config = dict(
    n_layer=11,
    d_model=192,
    n_head=6,
    n_kv_head=6,
    head_dim=32,
    d_mlp=768,
    vocab_size=8192,
    activation='gelu',
    norm='layernorm',
    norm_place='pre',
    norm_eps=1e-05,
    positions='rope',
    rope_base=10000.0,
    rope_fraction=0.25,
    qk_norm=False,
    attn_scale=0.177,
    bias='all',
    tie_embeddings=False,
    parallel_block=True,
    init='trunc',
    init_std_qkv=0.0434,
    init_std_o=0.0434,
    init_std_up=0.0434,
    init_std_down=0.0,
    optimizer='ademamix',
    lr=0.000543,
    beta1=0.9,
    weight_decay=0.31,
    lr_head=0.00552,
    warmup_steps=242,
    schedule='wsd',
    decay_fraction=0.659,
    decay_shape='linear',
    final_lr_fraction=0.0,
    batch_tokens=32768,
    seq_len=1024,
    doc_mask=False,
    train_tokens=243200000,
    steps=7422,
    dataset='wikipedia_en',
)
Each number is 50 + 10 x the weight over its row's rms, rounded and kept within 0 to 99. Layers, rows and columns count from 0. The size before them is the row's rms in percent of the matrix's.

# layer 6 MLP up, 768x192, rms 0.0639, rows 672-705, columns 96-191
111:46 47 59 41 61 48 49 36 35 47 55 60 38 58 46 47 54 44 64 58 25 64 46 50 40 51 53 54 38 40 53 33 40 51 58 50 82 51 31 43 59 25 35 45 53 58 54 52 59 54 56 66 57 54 36 59 50 63 45 61 54 51 38 41 48 57 55 47 36 58 53 40 50 28 59 88 43 65 62 49 76 65 64 54 50 50 56 53 48 60 49 29 45 47 39 45
072:45 49 52 60 42 51 42 56 52 52 61 56 49 54 64 43 54 56 61 32 37 60 33 30 50 42 63 60 50 60 35 50 53 57 49 45 51 52 39 42 51 70 39 65 48 58 44 43 57 65 38 58 49 54 29 44 47 42 42 70 43 50 46 38 55 58 65 44 37 26 50 54 62 40 54 50 52 52 57 43 50 60 52 31 57 53 53 45 45 47 44 42 64 47 41 57
098:50 54 14 20 60 41 51 52 38 29 52 56 52 59 31 68 55 30 41 55 54 27 42 51 57 56 54 35 49 36 65 60 41 51 50 43 40 72 57 47 42 49 39 55 41 44 72 61 59 44 71 48 57 47 47 63 64 52 55 58 62 52 30 47 71 45 47 46 45 46 58 51 62 54 32 38 62 56 55 38 59 52 54 46 62 49 53 64 47 57 64 53 56 62 55 37
096:52 60 29 59 40 72 49 63 23 41 43 41 49 54 47 59 52 37 55 55 55 66 40 49 33 66 44 43 53 30 49 36 45 59 53 46 48 59 41 54 51 44 59 56 48 48 63 60 72 54 60 55 45 54 26 66 75 58 55 62 45 26 38 63 52 57 59 59 29 55 49 53 45 59 39 49 45 59 47 58 26 57 64 38 71 43 43 55 59 37 50 51 46 49 54 56
098:80 38 33 64 60 70 51 42 49 29 39 42 41 61 47 54 60 23 52 63 59 48 61 51 30 34 46 51 54 40 47 42 58 62 59 47 62 51 60 57 52 54 29 56 47 39 66 65 48 37 59 60 49 56 55 58 59 62 40 54 65 53 51 57 47 46 40 43 23 46 33 55 62 31 56 48 38 52 47 54 52 50 49 53 72 31 57 45 45 48 49 52 56 49 66 51
114:53 69 43 39 50 47 58 43 41 48 56 47 36 43 55 65 53 54 61 49 41 67 79 38 64 55 40 37 49 31 45 34 44 59 48 40 58 42 43 54 63 41 62 61 50 45 52 41 53 61 57 51 50 56 46 71 59 35 46 55 46 27 45 38 43 56 52 44 28 30 57 51 63 51 57 36 40 41 39 40 67 51 56 40 50 41 27 31 42 44 45 50 56 59 51 41
107:44 61 51 48 45 56 74 28 34 60 63 50 44 69 46 52 36 49 53 41 32 64 58 44 40 55 38 47 65 52 66 37 60 78 32 49 54 52 47 46 62 43 46 45 51 59 55 58 46 54 46 55 50 51 38 55 69 22 65 51 39 76 63 41 58 53 35 41 50 43 47 44 63 51 47 62 46 46 38 54 43 56 41 57 52 24 54 53 49 59 81 61 56 64 54 48
099:52 41 47 43 49 50 64 44 52 53 26 51 53 53 41 35 57 53 58 49 35 49 44 41 49 59 36 54 49 50 67 43 44 42 39 46 55 57 60 45 68 44 53 47 46 47 65 46 70 56 58 39 58 41 45 59 41 60 35 66 55 26 59 60 42 50 56 57 50 46 71 48 59 57 37 56 54 51 54 36 52 61 61 49 41 48 44 58 59 37 57 45 52 72 41 52
096:55 70 64 64 50 45 56 43 44 43 40 31 36 51 53 49 49 37 40 44 50 43 51 47 49 52 47 48 77 41 46 49 39 57 54 45 61 51 63 56 50 50 52 42 53 54 61 76 55 49 61 58 51 33 35 43 62 53 55 59 51 60 57 41 57 54 52 74 35 20 54 66 62 47 59 64 62 50 42 47 54 54 57 43 60 38 54 42 52 41 68 73 37 53 67 33
093:41 49 52 36 46 54 48 48 63 21 65 49 63 54 45 66 52 57 48 57 56 46 32 47 26 56 44 46 63 35 60 44 54 64 68 51 59 57 51 14 57 66 53 61 40 29 55 55 51 56 43 51 56 29 53 59 42 69 47 64 51 61 53 49 56 34 54 60 55 46 52 46 49 49 58 71 42 58 68 46 56 51 55 62 40 32 47 54 41 55 68 35 66 54 52 51
081:33 31 34 66 42 50 42 23 43 38 52 43 50 66 45 46 54 44 62 60 42 55 50 55 23 58 48 48 62 52 45 29 48 54 66 46 51 42 69 35 52 47 61 52 49 49 51 55 57 43 65 37 52 48 45 56 78 63 50 62 51 54 47 45 47 53 49 37 48 66 42 55 59 70 58 54 67 48 60 61 55 44 59 58 57 48 43 52 63 61 62 46 44 57 57 53
093:31 46 49 55 48 49 38 41 61 45 47 70 42 44 60 37 48 55 73 62 48 42 41 55 46 37 56 51 36 44 46 43 69 45 42 49 63 56 32 50 36 53 53 47 55 56 62 55 77 49 53 53 56 33 42 60 51 45 41 61 59 49 66 33 74 52 51 50 49 65 58 42 61 58 47 61 39 43 42 46 67 47 44 42 40 62 53 54 53 60 51 57 38 46 46 49
110:55 54 33 57 45 62 57 34 38 44 45 54 47 47 51 34 48 22 49 59 43 50 38 38 38 59 39 57 55 52 66 70 49 58 49 57 65 51 41 41 54 35 38 42 55 57 52 53 47 63 62 45 40 66 27 48 53 64 37 49 50 39 42 43 55 70 49 36 42 50 61 47 42 47 76 40 48 38 36 59 40 46 52 56 50 28 40 55 58 48 68 40 65 45 57 58
112:39 63 48 26 58 38 57 41 56 47 33 19 46 54 38 47 50 41 49 54 31 48 61 41 36 47 50 41 65 55 49 42 55 41 46 45 53 63 54 53 66 57 37 46 51 55 50 48 43 38 60 62 33 66 60 52 54 46 64 48 62 52 55 49 54 40 51 57 25 52 63 49 47 57 53 41 42 44 44 33 60 65 67 32 55 49 52 48 49 45 64 45 53 55 66 45
092:59 46 49 40 44 47 56 37 44 35 52 49 40 44 51 60 56 45 57 43 44 29 59 49 37 43 44 55 67 36 62 64 64 55 49 56 50 58 41 39 51 51 48 65 43 60 58 49 55 58 69 49 42 49 49 65 52 55 50 53 67 51 48 63 64 38 53 54 55 25 44 45 53 26 52 68 56 44 65 47 53 42 51 53 58 48 44 37 60 36 56 48 52 67 51 51
107:39 49 36 49 51 51 60 33 36 46 67 53 49 58 60 60 59 50 81 44 43 29 50 45 42 50 46 41 46 54 55 34 60 59 64 57 57 48 28 52 39 42 67 31 46 52 50 55 58 62 65 50 41 56 54 73 71 38 60 73 72 45 56 53 47 44 50 45 46 40 44 36 49 45 58 51 41 50 38 64 62 52 42 52 55 51 61 39 43 49 50 40 59 51 57 48
105:46 48 42 44 54 55 52 41 56 41 55 53 60 44 41 62 49 73 59 51 35 48 61 48 34 56 42 40 63 42 58 45 56 54 46 47 52 38 69 32 79 44 66 53 44 58 66 27 53 35 56 73 57 62 43 57 67 56 67 57 55 54 47 67 53 41 47 51 51 47 51 58 64 29 47 41 59 48 49 42 59 53 62 42 38 35 46 58 55 34 49 54 60 39 64 55
099:56 37 44 51 41 45 65 34 27 43 61 48 50 57 51 45 47 28 56 51 41 52 48 53 46 52 41 43 62 64 61 40 49 47 47 41 50 36 44 43 46 60 60 44 45 49 51 48 43 45 52 61 48 74 57 44 47 52 43 68 61 55 42 43 51 46 61 63 61 44 54 47 55 40 65 57 67 65 42 56 63 46 48 60 66 44 44 39 46 39 67 37 56 42 55 48
104:34 61 56 53 41 51 58 57 40 48 49 40 31 53 47 56 57 67 46 60 54 54 58 45 65 61 54 60 64 45 69 53 77 58 31 49 50 54 37 49 67 57 40 38 51 51 64 43 53 49 55 51 44 46 35 59 58 62 46 55 45 63 50 54 34 54 53 60 47 54 51 37 58 39 56 50 43 55 28 39 63 53 47 39 67 46 54 46 49 40 57 52 58 63 54 46
102:57 46 46 60 57 56 50 38 54 38 46 38 44 52 46 58 46 45 64 37 61 52 64 44 42 72 56 58 60 60 47 57 45 64 53 48 66 40 64 49 64 43 56 50 44 76 71 45 43 54 59 44 48 56 53 54 70 51 64 44 56 50 45 62 39 57 60 64 51 54 56 52 59 42 56 48 48 59 20 47 31 52 63 41 45 44 43 53 66 55 49 64 61 40 49 40
101:58 41 42 50 38 40 70 43 53 56 31 42 63 59 56 38 66 54 40 49 51 29 42 36 34 45 55 48 58 48 66 47 70 37 38 46 50 57 57 58 51 44 23 55 51 49 58 50 59 57 60 58 33 62 56 55 39 55 61 43 34 41 29 52 49 46 45 46 52 38 53 50 60 42 48 48 64 55 46 48 64 68 54 59 55 32 62 45 44 41 62 61 53 51 58 53
085:44 52 46 40 49 43 56 48 49 41 64 31 58 44 56 52 62 47 58 48 54 54 58 51 44 45 69 55 59 37 51 36 58 60 47 65 59 57 60 29 47 52 68 51 44 38 34 47 38 56 40 61 43 58 50 51 47 60 55 77 56 43 42 53 38 50 51 62 61 52 43 43 60 46 41 55 44 82 52 44 37 50 50 35 39 35 48 50 55 46 45 63 44 45 54 38
103:52 58 55 59 38 61 51 41 41 35 58 54 61 60 22 39 60 49 51 52 51 37 68 35 43 68 62 33 60 38 57 54 46 31 48 62 51 51 48 50 38 51 45 45 44 54 54 51 69 60 48 58 65 70 40 63 58 58 37 54 66 53 50 39 55 53 42 59 53 35 52 66 37 48 46 56 73 30 33 48 66 45 44 57 58 55 60 37 47 55 53 56 65 59 59 26
106:39 40 37 55 48 38 55 56 51 54 45 60 63 54 52 46 44 56 50 54 55 65 62 41 58 36 54 54 53 49 46 49 50 61 45 38 47 65 26 58 55 64 60 45 47 39 48 41 70 56 50 55 43 51 63 45 55 59 32 55 47 50 59 43 61 58 53 55 54 43 55 47 58 53 38 48 60 51 29 33 64 42 49 55 54 50 56 42 48 50 49 39 86 42 51 50
105:32 36 43 35 39 59 51 42 56 40 50 40 46 52 40 46 41 58 53 44 52 45 49 50 53 47 66 48 53 59 50 62 38 54 46 57 58 41 43 42 52 27 52 30 55 62 40 62 52 54 56 45 46 53 51 57 60 44 42 61 33 21 38 51 66 39 41 52 52 66 48 55 47 56 58 58 40 53 42 64 69 56 47 32 65 62 62 49 58 71 56 65 63 56 60 46
104:69 40 32 44 55 36 46 58 56 65 60 39 45 55 40 54 47 39 56 59 41 40 52 34 49 56 51 40 52 46 56 45 65 52 62 53 60 38 38 51 42 48 57 44 44 34 60 42 60 37 44 46 64 47 52 62 45 48 52 52 33 55 34 53 55 53 46 47 44 50 48 35 57 50 62 68 59 70 53 65 59 68 56 53 55 44 62 43 58 40 54 44 54 41 41 44
106:31 68 39 53 43 70 41 49 58 40 38 48 33 56 68 63 60 53 57 57 55 48 57 41 46 43 28 61 51 52 43 50 44 56 45 56 50 59 41 54 60 55 45 46 45 59 69 53 64 53 52 60 33 47 39 55 37 39 49 45 40 61 55 55 68 63 55 36 40 67 52 62 69 63 37 68 58 41 51 42 64 55 57 43 33 46 45 53 53 56 52 39 61 55 48 56
096:65 45 38 54 20 52 64 49 49 33 51 51 65 46 67 50 45 39 42 61 40 43 70 30 51 58 35 42 39 42 57 53 63 26 45 60 47 51 48 49 47 52 56 50 50 49 65 56 58 49 55 46 50 60 36 58 58 51 49 48 47 42 44 50 42 54 54 56 44 45 65 50 59 47 34 53 57 59 45 44 56 47 56 68 53 43 43 37 67 37 54 59 54 45 45 56
084:53 37 48 61 40 55 45 43 56 38 30 56 44 49 50 46 61 49 38 45 49 55 59 37 39 53 44 44 63 54 48 42 40 51 54 41 49 57 53 46 58 52 53 35 43 57 61 55 69 54 66 39 44 46 50 42 44 46 39 42 48 53 48 47 65 54 67 64 56 53 57 61 75 47 68 52 77 69 72 57 49 49 40 52 32 43 49 60 55 57 70 59 49 51 44 65
080:53 51 30 48 47 47 49 52 56 53 44 46 48 45 65 58 61 54 45 42 39 41 52 51 65 58 45 55 65 30 55 54 66 52 33 60 62 54 68 44 53 48 64 53 41 50 45 43 57 50 53 47 35 67 47 59 57 52 62 48 52 59 59 60 69 37 57 49 45 53 45 42 53 41 49 57 62 69 50 28 50 58 51 54 51 34 48 69 53 54 60 68 44 72 60 49
104:48 72 50 55 48 61 50 39 43 41 64 44 52 46 60 68 51 43 43 39 50 51 36 53 49 41 55 39 66 50 39 56 55 61 32 39 35 48 55 28 65 49 43 64 44 56 68 62 43 51 48 62 58 53 57 72 56 41 62 70 82 55 51 43 47 56 55 58 39 40 59 65 55 43 74 56 44 41 54 58 69 54 59 59 41 46 41 44 53 41 49 56 66 50 64 34
102:54 45 37 41 41 47 45 43 63 36 86 58 59 56 55 50 73 41 39 73 61 42 54 31 53 37 67 51 49 62 50 58 56 47 46 69 59 53 27 61 47 46 57 58 48 64 50 74 59 53 42 50 51 30 62 54 67 48 49 51 53 56 46 32 41 69 52 48 49 58 56 56 43 61 58 51 59 43 34 45 65 46 34 53 32 46 42 46 51 62 59 42 52 39 45 50
100:43 53 66 47 55 51 38 29 69 38 70 45 40 49 49 53 44 37 49 74 36 60 71 52 40 53 36 52 42 55 62 45 46 48 41 42 54 39 45 50 53 42 64 45 41 50 57 40 68 51 44 67 55 55 46 50 56 54 45 59 37 52 59 43 62 52 71 53 45 37 34 35 60 39 49 59 66 54 53 61 68 60 51 53 44 20 61 61 51 21 50 53 54 48 72 56
113:59 65 57 41 55 48 47 45 41 55 56 42 61 49 49 72 67 57 51 51 54 45 58 36 41 44 42 47 47 50 40 56 54 54 51 49 49 45 44 51 59 41 39 38 38 34 45 56 43 33 59 67 58 47 42 64 58 58 51 42 60 76 53 47 60 49 47 55 29 45 52 37 52 23 42 51 46 36 47 49 47 56 58 41 67 42 37 60 67 59 41 81 50 36 48 35